Each number is 500 + 40 x the weight over its row's rms, rounded and kept within 0 to 999. Layers, rows and columns count from 0. Numbers have three digits each. The size before them is the row's rms in percent of the matrix's.

# q: layer 7 attention query, 384x256, rms 0.114, rows 0-95, columns 160-191
# k: layer 7 attention key, 384x256, rms 0.112, rows 0-95, columns 160-191
# v: layer 7 attention value, 384x256, rms 0.121, rows 0-83, columns 160-191
# o: layer 7 attention output (transposed), 384x256, rms 0.207, rows 0-83, columns 160-191
q0 059:441557460456480520499499457590563391470521492467583520488477603509483525478519514513507534505422
k0 056:433554430606483489464489533528470527477495496474515488461509420519464591492472440490536501529481
q1 058:530504488525505493507511474465527521426500516478464479470488578478516546446481500454534469547446
k1 057:516441453485521470474477509518529440480488403457505552510491498504513460542542523558472507493566
q2 119:486430476523535467511512506510535460524484525495562441531517448564520452526534540523457502492552
k2 066:458525481570494505586491493513517505606519516490474474419518556572511518521522414454565439467491
q3 081:522569543515427547541497509478470489528517459573572500494462509478492506486549492495557461450430
k3 079:547546536475475557520504491508502424495518516515557509447544563463512493582570540494463512480561
q4 060:457555513476467496565475462613430465540571501524526496514535586475459529499454487494549538463482
k4 058:526562433579558513475499458505535509424432506503462532464469467508523551422551541498497446532511
q5 095:517472496516494504497528487479441532535473596556599448537510495555474494521509556453486551513518
k5 101:474500550537529503538604509461498503584457542446493512480483496566528489501539478470523534416481
q6 062:485493458529541500519487537468497484585508455459498498521513570530504447539528523547510453519532
k6 108:552491497476466517425395450520435510451518429543522517556488477432494528494453526470486494590559
q7 081:514533439532541469498507521529517505424539494498499486520447478471579452507501480511552518570513
k7 077:464486500477484545497493516477419478562426515433479482501540426518510448545505451519472509520532
q8 084:457473519519516582492483517487444536480465553455491495516589508503474544472486535465439547508451
k8 081:574573489444544461470504553520547591462530519527509494520532540468510479514512520455524417480441
q9 082:543470492589511486532484483604527487479503544539538491474529489514440507483549471574485435559490
k9 078:560475513527522452511473438535429459487478558518456555414500494479557553491481531495485393472455
q10 091:510468504514548443519564553515473475497538488445476574444488531561480473539518522467485454523490
k10 082:499442489475515537483496501474654587527419453494459496577497510483511572480467521506474553467529
q11 084:514463449525524465536609454521434470508558533462532569477468616491447501517554530467483461478489
k11 082:486527486529446520448426440503604569512508544548492513525526496481540498522491497535451576491493
q12 077:466517535450479466544478557487537523487520500407454467557523477490519511487412503458550524513554
k12 078:494512419563595516554491493533511519495501453451501434476604481560533502486517423424562475539486
q13 079:535467470479524465486543485489449545493524528463491576524477499512445565528548521470436572456470
k13 079:527492487467548565397514505542521496522394510613455486539572483419448487443545559424472514495509
q14 078:449498452564520445480480497498415520558444476496474500473485452512456437401486530509523440511473
k14 080:552429486492477353529483499487454486502488440514461518548449546475462507512546490537463523451501
q15 079:494486545537484562494504530493520447557559476515524419526511618521470476545481453583432502466521
k15 076:460554505532486487503437442449466536526582492552500482455499434502531538550459508516464497530563
q16 084:522562542502514479487502481498533463430482497422475498411515460534444526528516517477546566510501
k16 081:474509457549471511526501538561573508442436522537506491438524534506501500448532516449540484418430
q17 086:487493443515513539484508451518460476477435545583481584529465530476481485463512560548472538506463
k17 082:555517520506467491494550482495529502487482541515509466560533537481617488469492505430508502478575
q18 077:571493489573465506512432510500511563486477490537463486511489564494512551434485574553517407503431
k18 074:475511482448435469494527499448511516521500584524439487496533518475515480504541488563455410452432
q19 084:494503474441497505538560555517472486542456506457511434432435537557488435545480394508481541453545
k19 079:471532490488499481455482541467516495510576422508480522501435466471520489581430476537464588498515
q20 079:444480496540451439496593465525484531469488555539474508490499510467448465545512470430525535519438
k20 078:550497510548513564462498467494552588399488490470526550489436549472531529511544479488498513468492
q21 075:560512478465479516518488467479570535519448570509482462499491532561449449453479546450501492527428
k21 080:514566473546511558504491462525629498499480522474514538459522531470507520496603432523508490492502
q22 082:553617490475474568499436460513534488544516516533484494473503447569535475480521478517542506544539
k22 080:450475452560519535560498503540375467488547483508453503461481482486483510562492473583486543516480
q23 074:430554430522543488477530489545522544496553497485504472465476586421488500474530433423538478472515
k23 076:456563532573491549478474481448519502586577480507539492458529498415468448476504451634479473547509
q24 077:457514503498478531512474498513587481465548456524508502480520582457534515536506453569486447462488
k24 080:458611444533514523529457458504516466625559523515510451440572520515496536531518452519510480522452
q25 078:517564462532548505505505538553557532493527522506470580531469480475506480493499460419499472537526
k25 078:511530469528436530467457492476546553459480464438537426496543465479541570519465453507461532498525
q26 086:530452498509532505485538519492495545488464555504517427498501564586526472513533456461520486475487
k26 084:565519510565529509476558504521481471434444495515539502425493431452502487502558548557481575453443
q27 084:481570482557436548503437540436493528459477416515408496448524461465493526484522502548489491514426
k27 079:583554502471524584510515463529465514527466529518514557472592471503501496550526546452515516518593
q28 092:503551541531501574480471512440565505544555478518507419564530509485518513497432469515535463456516
k28 090:457566436499510513548458439507462403541558532508524505459549504511490486502604440525514465545505
q29 079:535437510559477482496494486531480537438440462437493481596544514533501545518497428556507510535509
k29 078:494533490537559514498507482519456462543524455510467475420501453452486485496569450531509487488513
q30 079:482466493518438479570464537525562473528513534502474511512476537447522489526555532575399463531440
k30 077:525522477581478530502460461512530479464479478549480493494596519523502515502479438514505493549534
q31 075:526514486457589498479587482502461454495518507461494534431529558523518512552526482541525435479531
k31 074:508434550480462465509438541507467471512518485524483529551365455506494481503428518523503515578516
v0 096:498519464487604567486540646503495515501463508484468490484494478523591540545453527486513526493503
o0 098:451519485484500487525493490506474485500485496427469485488483571518488492523471489424515560517513
v1 106:535485461428573487479486548494501507517507494464532476504557477573551488444486500477604479412506
o1 103:471460520475544457440534459442533479541438543467424493477479429523534521529552517415491475522534
v2 098:551535509519505607501471474468487500543517501522512482411538490434484478553430482529480465439458
o2 099:485550454483456499542435532539383468458500406489538518485518576479451516478560483539446529566463
v3 108:499543548538471570449460489407509502514448540532539502546495510441520479502536441530455502443516
o3 112:511584488489457523408526427438532479526547496488506560567483611488491453500518511544505471473500
v4 119:463490481532528473572498522536503492467555489506560499394421519508452564574481404517530651442498
o4 117:492559518479532475530613472528516452531473513521528483399481440511454541487463526554513483523481
v5 115:474475482529476462526471515485500507482532518513543569528509511483502532557524473544456483496554
o5 118:534528522452435532557524490454454445538507562495485560532464525555449499495511578486511491470514
v6 113:495497470461467475532551477503500472470496476514495553402456515497461513556524408464478545501473
o6 112:535533552569505504503522529492557481483511476524553512407480453477525559488478504563489518534466
v7 116:510552523487467527456566472466505497516518484523468454503539565437511498412490536546442434478563
o7 120:572546467556457534584585497575489489461465487489524601505516518536560498540562488487481514543490
v8 104:511510502497428544521551532501488490527473477502478524490545540396476515436442486504437438517505
o8 107:481543473518456489557468495496427483466496442501503562469508572542479486546553483454458490508486
v9 115:455506533596458495516510466467497498531518527484524447442471484462444530499481449549531535512529
o9 111:448493429532485480495528451579450497532481438504505517509473534506395444522546453532449483522461
v10 119:529474510486504556492466475482501492511436509530487552633518517518557543479566506493463410509489
o10 116:556568535479472545515486490463574522492487607521489544542534533558539509464528519443484504479505
v11 106:487515522549512516503544563511491476470546513478485448457510480516509478546478530547485572462491
o11 103:500579487475491472543515512581342473480530480468514497499448576555483491552534479487536496528519
v12 121:522449461525501524513495457510500511507411510492481566631551481524524541386510571498499410510520
o12 120:486439522496520511486460549463543524477447570480419534494539536515503514515476528420485495500461
v13 115:523492538537517420546489474507491497519501559470476501574550469558551466433521551545547453525452
o13 117:503385513525520496464495556512439472496507526488469504545551456552494540520502514459506526446448
v14 101:521532529491510583429490520429511547508498535517496482569555507499552482511483517526512429492542
o14 103:534636482450477509495510474489444490513481558450479567583497564509522456523560494431489485507535
v15 120:488499531483394547462482470444508517470511485524543550447429565403402536472490444500462527477512
o15 118:485551487544444534522462456406544496532529393529499481522521564485453462516522501576453430468497
v16 113:483508473515562434440580555559497490487520496458466464495462461526530400577518518472540589544540
o16 115:500504515424541443461546476534547508518546592444480544507448462495558500504498485506532532474564
v17 107:537493501551492451473465502477494488502548447528460496492520482502510473450522475500497461512462
o17 111:495414531533490527500521532539454544501522508488556476468514459475506488478549450530510536475423
v18 110:479499492467515476519501505487481512466540537557563527481471549503468482549392525497509590481512
o18 113:451580497473518528576524564544406470496470486529508506489420484514503512494497591468482458530477
v19 112:478551452456545569403479542514505557484473475465499463460471491495559466506532460497544507513548
o19 108:465492488464480451446525410401494550478532513447462533518477560459502482505513496481543545514515
v20 107:496537511528414523533503515486504528472492487531530531479494569418482592466456374500448491435509
o20 102:515537541466435554567512500416556446533486486542508539458526490533459539474510542496466495481483
v21 124:463491421596474493518553527553503475523510494479460509416474552463548456530542438499436551480542
o21 120:584510502516485510554570430506536528498519525435544547452469523519480535480465465532543548501502
v22 119:476472458613476455538493505528494440515468510515443435526478514519485499499488543509513502504496
o22 117:534469464581483453492520528542423517462493511482550515481547439529504473506451464509483519515465
v23 091:485500425491447431543514443517505430462496516501513535474496554474503431517503495504520568519443
o23 095:534523485458478536483464537523504513495477438481554540519520474480508528477473538620501515507540
v24 097:502547504442482547475500574462487551504584522479507488502558486511565505546481523503513516474524
o24 102:502553483471502466507506472514335440501490477470492523496496544533492497580569472434506494555558
v25 103:513433528527500486564431351508506518483482512503493548492513558515481488358566482522476415541499
o25 103:542449493529478534518452491484531498496440554524520491502509498475472498464555527551462450468452
v26 099:465540528480462424539499582492502518521549496505502455518443531500487477493434560496526490399466
o26 105:538507544508473473510526521515450423487498409534534449527552386535501503534549473494508494458527
v27 106:515516581456511501503532545447491563474534503531500544552609511489502560476462506522500408448501
o27 111:559542494460515497488543510554493499513487549570496577552491445534515475455493425441483504537536
v28 104:502517536542451544517436429462497517488449579529515550512525570482491527392463496569453440539472
o28 104:522525458506451563521429530524363471486454491512520515537529551515451529492527576520469449493462
v29 113:519509502567496539473517493527511489524484439505533447598526475495473421576553465450486496468490
o29 110:533544529426480502407561510428566481505572546485519492459503498487580458490517520493500527497472
v30 106:533509490476563530498558570528517503509469466471508418470539457532576422604491452472545529478517
o30 105:494512560480538444471561522440553478488606512461510501431490510474570573522461480415526568469457
v31 133:493585527484513544461563549453509555439519490492564518472503462530518509544467465480505562478512
o31 133:492520546508493499481533550505500481479576475547569530515465498490489518492480491516525585474497
q32 063:485465506504497433449487474539485464583458548464524488474501444530529526491445577423484546561445
k32 062:485490544467526502494546502500563453505504534479517452530519491464417555489527516451478545477486
q33 074:530479486525518469492472483475447464479462511505486472554548462570518465511464560482440467520528
k33 076:477503500477501507576476453416495533565546506422442473439557544507494534421487513517455480520490
q34 115:510475522518480530488498478487445537520527434551456510518530477441462515570559469393524492534502
k34 088:472506474493515460498552519470455458477450449427485524579494523469488441517501519475497465523462
q35 102:490462553504490518502517508472522532457497535487570477487509372506557462513469526425556552571551
k35 107:462466553403499474409450494495464490499492430485502522510454495553563409446482506522468531507551
q36 062:478460459524428557466520538531534514489520480506486492431510531507409534482484490483507530508545
k36 063:495522451453541502605465562513481446541492492519515494509544479452486539488492531517482527480468
q37 075:529509575547476564457484533450466570529473527495522550475435491485479474587494456458525463457544
k37 089:473490535441468553538501487493440471494506495558575538490494400480511536472532521482459498493532
q38 111:478468473507440504516487521504621434478556509407495512515506554529451499461499453513543492546458
k38 119:498505518492502503564524473489552565497513437506462502472534558494520559453499453497519543514474
q39 110:471474575482535572529563491521449458488435514550476577488443414520531539507577469512475504476565
k39 110:446438556497504483519581473497479489486447520486529577508419498588576531478526470493561497449482
q40 106:431463435476534472549478509546522463494488502442465623480449452511462478542478501525504510518485
k40 105:455456448415503420506469569552412502482541403503532517503540544548388509582538472531503571481489
q41 097:568482568542464491518519520459502476553451502543477485548508472564517499502456487472463491442463
k41 103:565512483622444512503602482540489476510500498492475543426481592595523471451493460509499473508575
q42 108:465542471532484503481483536521557588492436521488549568442552446488505521518509512546517464510485
k42 105:527532476461423565475508452446505562474533510508507503487502573490497469511499477473542518451472
q43 109:518530483512490499414453429470466487507507554515495557489451489447524414531534429479453542526530
k43 110:588499512510453460415423544560482534507538463508494494507531526517495423509504537491552471547527
q44 109:548537469412508558476537482494484515530426523459553466540470464486419518480419548533492534483538
k44 107:392444517489440552513525500443519467502486517465567456489536493559511456519485535547551507473515
q45 099:453514532464531571547497512506506435542533585491545478530489542545516568481578496549515570494567
k45 097:512511590452471551487517445513552477491513531527563452470489522464488528536479576539439545481548
q46 096:464479541455518489532487479442470571393511492560425517507496517489543513528397663438447515486472
k46 096:514523487488441513505499524562460505523555532510405472535547588480488506503519503504575461489519
q47 115:556476492436553498480446466574497499459475525516511492508543488546532500506504545490519498531525
k47 111:586498483454496462464420461553519429536500541515525440523452524510552507484475514523483484451563
q48 099:525521492499490521484565516534473509489524505499516488567496451419550546474465581482521476483528
k48 099:477526526477498532475439455440509499491490512514528461489541490453523441471496527532518451467536
q49 106:511571576531504508445522482573445531556602543561525508498566430543506479484518456458524473482552
k49 104:520557533439511487360520530494466536506473510484553491523488400504478499504500515498488465620540
q50 094:528450522529526457511460476469514512579509474475463471464532465514495588528512504544495509460496
k50 096:502494472520546545494475479435537478510501475528505480537495517497503495537496500486449456475452
q51 096:482516486548444457550474522403544518505493548489442498521534508443480457524449463443486514513531
k51 098:481517508507473525449458467478537562489508492514540480494529504396491497498489492503506539509571
q52 119:520579513477568544432466534504531607519517537425512514488521464458401504537434483527466447478459
k52 117:454537503472562530502449556475477548544581497503448482485556501457520535462467476500446486482494
q53 111:480558528475485484476556528518536468500576498509490429480546477504495533472511490444551475495554
k53 109:576553509470521507503598445516504505495584472529479461480442518423552616473457486494516524431505
q54 097:538510462555553528405468501532544490463470510469571486602494444483473561538512545540515584446462
k54 094:473493551517508553490500482431523406503467546562511505492498516491547488530496481480472445507622
q55 100:479501485502432462457552513471504502439526571482566524447418557532541525572436550348603490524488
k55 095:509519439488456501434474556510463537549517497541413487485446495489585486498463443489523513557479
q56 105:478455478506530513529496466534431508559516539523475486382522471584534523488528468599505481495505
k56 102:512501459496447439527473574568496553502488535560428519461541507511528506464548474562429458490423
q57 100:592488521490500475506545502567466498591509480517557477545476513514450530510494550510485455556448
k57 099:545513512505487493587507468503517479506517561502433455520498509573515528457539499496513456467528
q58 109:533491538553564513526540513442515478497497541493550521474576461596455446549575537498596514525496
k58 110:457477486524518467452455522462530497516469444465488500438519470580496521570534517540512506460486
q59 099:431495464534537482544468510538561510506416494456553487543499507526483473538454504496469481483466
k59 104:385506515556483533591503509561519448513498536497515431455516520399521455512533474517510508528522
q60 103:535485467549519472558495527532487524399503510462492432518472533536456544448538537539495536567511
k60 102:503519447564458480485501496502482580530480501526528446440544482540450550491490541532471470527472
q61 096:467429528558522471528542578465513429534549572510456499509545543537563508472531603528528478442458
k61 096:416511491539511468542484525612550394521577551476461497477462500479490488549494530512464478439468
q62 102:515487551476519531379436464543462446510461519540541493502525496526537445475542494508497500501550
k62 108:522495527544478438441448536481568394529430556514548487558484523538540377474514557429514443474471
q63 105:506519442442500515477446507485508527456483507488478463450515433524533528525560548511543520525475
k63 104:527430474499473479543526563445494457485464513529414556487480522529467451540503544497435515495421
v32 100:474532554503518445495535510513477476456520505532489478394458537566540488467538571556608559486555
o32 098:489483516504501540430438494548468502561561446536499474605539502502525584464479422524453522514575
v33 095:572516499380582459512506497479495549542524551512485588563475474486473580504518512506461461445538
o33 093:494498544552506442505498513504573481547466460471464439501540407491484546529444509524508552530556
v34 100:368534518480499505549523506584491457513510487510489498534561530408484537405510556512488519500490
o34 102:516490515540507568517420516429568506506513485505470516498498547457477434475574443543529525500540
v35 105:477441549500479596474514493507501523426485525524518438482508482504490493494475524492475526542456
o35 104:426449473454495447492491463503517549462460427566500450513505544548529485468505528475536499474509
v36 098:555499513525492516533521550465492427455495466495517502508508490506505540439553513595515453593499
o36 099:424431518510509508620466497472450560497501526521445463426533546490526556506516498420503520481472
v37 099:484557550477533423511471534494505433470545449506435421504530461480481530484459546494521532525465
o37 101:444451477541458510569489508462486522425497508479512519526507538441533491521478484472443429485416
v38 104:522485523450543500487495574531493547477557455562496500483589589592517418518604474531525532479501
o38 105:496495541453539526533509466511547484564546483503531463553499501549445563452564437450569492510458
v39 093:483592502493513508451487461446527542421520492471570539490462507469470521463464475498437504523452
o39 092:508432478476510480501529588504471523462467588534466502569514460535506515461509584552474482547461
v40 105:490447526553420512504508518534502506430640509525474453511524538519508530541502530444521423486543
o40 105:475566527460577470465503468490516518526493511469509482460539471578587528504492475438562488479507
v41 101:492439529436502514494466486581474504539504513455491539544459556477549539490496474539438511504609
o41 101:508564470497496470527478508500429540526483475571528472547528578517512458479537499453555512480433
v42 103:508508474429473473484544489466495496418478436505517398470500480474493504474517517486562508497509
o42 100:424476489519489521494564504469437486534536517526453488509514579537572461537565529471541481513412
v43 098:487447506481481451514436467546496527496485568460491555455537442536514468510514515532546497497481
o43 099:495478471518445471454465495511485612514495526491513485523464514522491490468425553551514552484486
v44 094:526506463506488404478439415473492463467528485534449531428462531504530530504543471517498521542533
o44 095:488465517456466472507559509468544506490457474520456515478529530474503520451516451551472518474523
v45 100:439542511452538500483528453554509476503525516500448550511488438545462567511555538491498520530501
o45 098:563501507533482477441512598422540512483466505465557416485477507461549405520472473568462522494490
v46 104:458507496547448540526508567555499479551521531436450496478496512602535472529449403509512462498491
o46 105:545570521563516500536500478514649566487489547503533558488453377515522507508512575445553506526505
v47 097:490591445538493587490480485531503512469444494502448488510463408505527522519487554542417502444547
o47 095:623498552507463516500471558549453524519468494506547444440485545516452494556591532495492483499472
v48 098:465566438535479424526434483489517547476465557507457523526574476509530492478603515537488535501459
o48 099:545423566466469544494497502454458476528522460459522520492538532478506469505559485541472582479518
v49 100:505507577539495505494561528478492518499558503510517461447551472483437492510399501443537559536514
o49 101:396529502475527459499481514455531437476478517486437498477492518565519431536563513515489482489539
v50 101:457548452472597523471486539513495474624506455514506462498545491555456534477553539541425481499529
o50 100:512524594442533525507485517478548502571512449468497463606497510537535511552529441512492472487496
v51 091:549509513492508511567516494553500487487587525525506433547382579430491494538446455475447487466499
o51 094:473467499569536467534464520476678503508434568516496539514499481531498491538492566473524542455524
v52 107:478498536524580425418470485553502488542535504494523526516527496520592575465471585518461518514554
o52 104:545541493516464531526510526529393562552471465464481499507534510393464512506514455537495447498425
v53 100:614434455522498477481459515482489522614487416533563478468511510565510475461467550501467493496477
o53 100:493507468530501550528451476466636499574489466498494513499528491491463513523493431471443463452514
v54 104:518487443425541514512480494511496463521506456488563464549604455519481463587560493464485442466461
o54 106:501497552492589539485551528507456492526467471573531459551494432535513464455504480473525533477456
v55 098:520509529486550502507528477523486542460509574499551443462514522598531441460476486479503544499564
o55 097:532525497505483514438517486482483494489440501463498517483502511501408576578501448556511518526513
v56 102:534524543553487476494565469482502501567445534512530535592517465488528530458434530510440535500536
o56 102:448489525531524539488552513475471496480533443433536533461471513471485470474540475537500430531518
v57 098:401465498551480513493538547537504460511456540498499506551500552515489506529396462484532469554593
o57 104:507528476472563533525493517508642554469452514487526579532496383445476505457555488460509477523515
v58 096:548554525537492489467429491479479562543564501506514455476558586450530526468490521517403489443568
o58 095:480470488489467495585477520480363485574432455510554522532550475589506511546545483444531461547509
v59 095:542449383423530550540516508563503431510498442568496541505468549499457483546498471514399455484473
o59 098:501519459554478464459516533470575503437419512592484496578496524458485505512487504424481543480499
v60 098:452501573534500531514548421476502482563484496494502556460476511513444520561495474527609527494542
o60 096:546535416511495521498476438511652417478490496409542480522526470514432511491489469521451459486507
v61 102:486521506491505507543512519477531447480491444467507523521386507461481519434464467542401517505465
o61 101:518497489531428490457477500510436475480493492473503529551560540470516473493472502506520494497460
v62 098:468485485460549478520546511532515499405467590480514529454461460479473481503561405482443441533476
o62 097:541511523485473425476537485531432517416531547531489480515444479492556449478425486544512501579471
v63 105:443480476479494486518530542515497487536525476482491461513516534466436503509454568512623458484516
o63 107:445487486578524498449474451519567548504495487494441594441546463515497425438478407466483487518459
q64 081:509458546490522482488561449430498557461503452443613542485542530509525540471577530485506447549483
k64 073:489499428481400521458485522535479494516502510575472530502502502526483461482469505535575516434549
q65 114:492466481481512436519550493420522466457496485430556514517486573530523452506540545434479546529512
k65 052:483553529531448526525507530466496551471485525552507501539500498517529466492473502591525501479556
q66 067:439500516453499483480480514440500519505539594467495454502511485456508567530478441529531545465507
k66 176:492514551530496483544519527442687520491512585466489474476522481509493477492486508467501517467512
q67 096:444565507415490509544442542473538490502481511540429517571509514440570507513441546512454532529544
k67 098:490508500474450540455478445486510577494477563488496503527492515509582575459477472476505520501568
q68 086:500486555508486485503567534523497453433492490510527506521486607502440472526492544387519488543467
k68 082:543486453499502482504440521481611451536553523436511495522456496523455557465516491441476513485443
q69 081:487534566541470539460508565519519533553538556622439501495479427462518537517435508498469543408505
k69 133:472457462479514445501526439539361466488473401573544515538511470515525478526485517511484505580488
q70 154:465476477473523423508512469459544424473466527375527502503469555530521503480529521462489547523469
k70 044:500547513496437551539481505453597574496523548504516524477545524502521513490443527498520556428564
q71 086:512471452481518466451447531468471481378494477501518467464513498580499515493497512522539468482512
k71 087:482518454519469456489487478591534512538527480501500473474526485451489478488442560532491491477470
q72 092:512523473444465470516470507539467451537436489486592525513459490538568528493540417435561456505462
k72 091:473531468533474485508469551527463537491516563567468500499459465514546512534544558474492485547493
q73 085:483536480477474533485534458527507494458450523503519510513462479523509436408465513478459510509491
k73 088:540501573514488545492537445467499493507448560489547517514448440510585486461519521447485495500457
q74 092:496513489509539456476490429463494485537491460550536487491515529444573447503528511432524514502550
k74 092:463503461509460478540593551459437436428488522530452493543536511445479462520548508563461460477523
q75 094:452507465522429505489439477488561506458472458438551510493449485510501476539447475571513534527531
k75 096:512503486510565488476476522468480528508409566517524491441540470519498510441529496572539550491511
q76 095:492463518557484510514443487483515483504551508535493509497532515497430441584488445458535416462495
k76 095:457509507526512511530482456519430478498485508472513518540455534464507507540482462446470484495470
q77 087:523514512558450481463524533519502484468500535544504453556487457510523487525527469508480534491544
k77 088:412479507493517492543546498464560457530562480432551444492509504494553413594528475463519402544546
q78 085:476525457549503484503522528520519542468488482428460548483588488464591445448525587476424485488436
k78 088:478540491439483442538485495515441506446469597471610510513520502497457460531478514535505462555471
q79 091:508533538554505518595479465486500370508521498487517504572482520493507505490507469460489452501481
k79 089:472552511507483425541539500498528499491504511494500492476498515469428580439519483448456513492538
q80 093:493478495489583557503541538547511481527521512406470516569513522587547486422615476518485543586476
k80 096:500568515512490526554502511437581511511484537437510546478492582414482551517438557536478530497531
q81 091:525528545470504516591521513510447505408505561416481474468471498465489499451390557489550499460498
k81 091:418542439501492492517475497508534447529529552524505513421462546517491482511571531500494531465556
q82 087:471482493473470514553457499517510461516449543416510519433516466513447554460477430462543561480547
k82 085:538524483526521558500521498451505560540481527580570391532556575511507483487508529438521444494476
q83 085:481584508503528485488482553493507540544601482490481494486499533397546518455416423515470456487529
k83 086:492457513540462486456563509442519520477430546524423480508452508488518430504492466491433521475434
q84 092:572525536446493501499511453519451472505491536574502440493482480508485477448525536515489457467486
k84 095:453417456563486506571489553531491441472477541532539570497496459520513477522505494434446521487502
q85 094:542473482521518538482499457560493513493550491535537547483447460472493531428551420430509517508534
k85 097:517494532590478517464537478475379512499481548602488442512487491513512478556445524458478442501524
q86 092:493535516459435478468478505579486472511530490529534515513518577493468410586419507478550464464525
k86 095:491528492547520575470534536528579527539485542465489527494535540491497543517517488512523472462478
q87 090:501472428513508549486464484494442457508495507513470516540563512419485491396532571556540503567542
k87 091:536405512468410565562590439484532512537496477529479527490394517529494432482502502517459497468498
q88 090:564524537458513526443526457576476547476484519573507498475515456531414527523575517479504576455502
k88 093:513518430521542485462502482430503484508450453469458604528509469511576524546495483469511450448565
q89 091:501405531451439537542536484514526544446432503485516517506528502459498495545547527470498532531486
k89 090:525528439443512464488506497443466438456469414461522527462487502510518511462489477577442531593536
q90 087:558501447544529554498494487444539606557491517343482471485441514537524542485565459479536535489490
k90 086:471509561462489489461472479482461532513545492527490485499529499545524510584511551401486508494478
q91 097:471531492469506455464456482508477471491472483484454495529525569553477486497505394451568469513484
k91 097:462507502495555545539546494515466555529488494551455486450482474444497575500511498522509586472491
q92 088:582422469516471496480498457526523521592505446432472536514518489483533487527504517457485490549479
k92 088:487531512502448542477504486506581521473489526478538508511524437435481533433544511557511510476582
q93 087:540441510487568489457449421559523455542496517447536480512481498482512483444510499415518515477498
k93 089:468509419477480450457541466458437484481511541486593479515486502512480456483443567519517509488472
q94 089:454498458477473519408511517488478477502523466450533558539478408521468451594453491479538476532485
k94 091:431495487424468443484451468402411508486427481473431522483467448546496453504542547405529458489503
q95 093:552538414516533452514433578458480478502519460463541530455577438464473492542533465492482462507547
k95 094:484494464460491487433524545523529478484420541472486485515498503571498501528524502458480487512492
v64 105:545498514463483500542618506473504528458539497480432521428485440550536470497525527472579524475485
o64 095:455409501434473454528529505582551514448463556478550513511472548595467503472548503449546526545508
v65 089:485496482468511525502460451482496476454494561438531511533483425486565526470548519529463490545489
o65 087:476567504567540455526463501460510525483437531483510513424552620543474449519515491469480514536475
v66 103:500436474474567452520404455542489493509517412513499492524555487507473498467536566487458530534508
o66 103:500486468492480579475438522580508414539525545505523490492542534473565463481507476529529466432531
v67 097:464542513478431543486481558504495564438537528498522461539545517555519453505441513536543491471471
o67 093:426384510504468505530532503448519549501475419499421535491464479526556558516526578521501559532511
v68 092:588500488510537535580476456481515517524427560491482497474537563525513510394532505468461472441468
o68 090:532486529532460575509622457563449431487507464436535551494462483459539447481557454510557532579482
v69 097:537514410500541509525448487474485495521483545499476535449529457569454454451583451481465533510516
o69 092:600498561479466563442459497530538514488526457479591506534590451467458509483561518509507501489571
v70 091:476466484538496510502477481496487439488527510501624616531493518581493473536469473476412409506519
o70 091:616449509524455493459479529506536460495486598516485487462468452506586452537530475461530543531460
v71 108:507480556498514478485451449480475437522570511502531515514458473482543575472451538491493509597428
o71 098:470616451530521427426458579438448447502523544497459430484458499477578520475489491531466496460551
v72 101:471499512569498528469459437463479498473474532530523476471515511468467521506527514526536537460502
o72 101:568545468532611564496497504462422489510509485536522499532496520446470482516424563486481461531564
v73 095:554514490380489507537437546424528545472430516471410511490575529529416415527466556497528496551485
o73 093:444419482452519528543468474526437582472545459503534533480518518490429525484553500466486505579471
v74 096:603525496554488552489516509535502505479552508533554473532553543401516482533452513506491443423551
o74 097:417522525538540482456492516506388513561496471482572429438552476415528524517481509470485551501493
v75 098:490507495479567475494539484412491488513435534517469535439535569425464525466439511488503561533529
o75 096:481540514545531549527563583513443479513583437514462523490472459484474526454493488501459447507476
v76 108:453542593513481511466485476504501568484482471530507521433438480469492435514515446464558516529542
o76 107:590524534445580460480438505529484521515564476561531438569546528477457523486452507548502397527475
v77 100:515569456520452546543421517518502569479472512523509510513576456540497474545536402503508425501543
o77 099:573470536499460584484514482505509569509466451493531497539512535500450540497583507506512482510427
v78 095:490567518485444483524488526402499532550468525430502551522448481560492513526463503472567488465459
o78 094:519466450455445529543487454504482580521443501433488504534405573535427564494558555427489488475495
v79 095:504509510399496549470514488522493545505496510489502470542464489475465523486509480492538493569549
o79 092:536494440454596442447465497515499461521504481539478459499486495470509535467535483504470496525470
v80 090:480515509519498510525575505406501444519456488434531500514528516474499470486477467515504545492552
o80 090:538497478457514497467456453448497491533560423477481477529488547451510516549558537543504495461488
v81 095:417475449479487525463477502547494460585546489483530504559530489586493541500535520506568437464517
o81 091:490440481542490484460512497515537453495467494521465511582478507547492452490451512497437617465546
v82 105:476475469462478540510553495476487504503498447522449525518465498515553574490569581453543601432450
o82 104:518496414426498507472519525425530503522482480531483513525526525513468537545537475491483529487494
v83 100:505568590495490479487465510489493504513513533508528453535495432472462507496450442500480433493539
o83 095:564548467469548505495567497471398518525527528513402452559461444504557520434471571488525425541483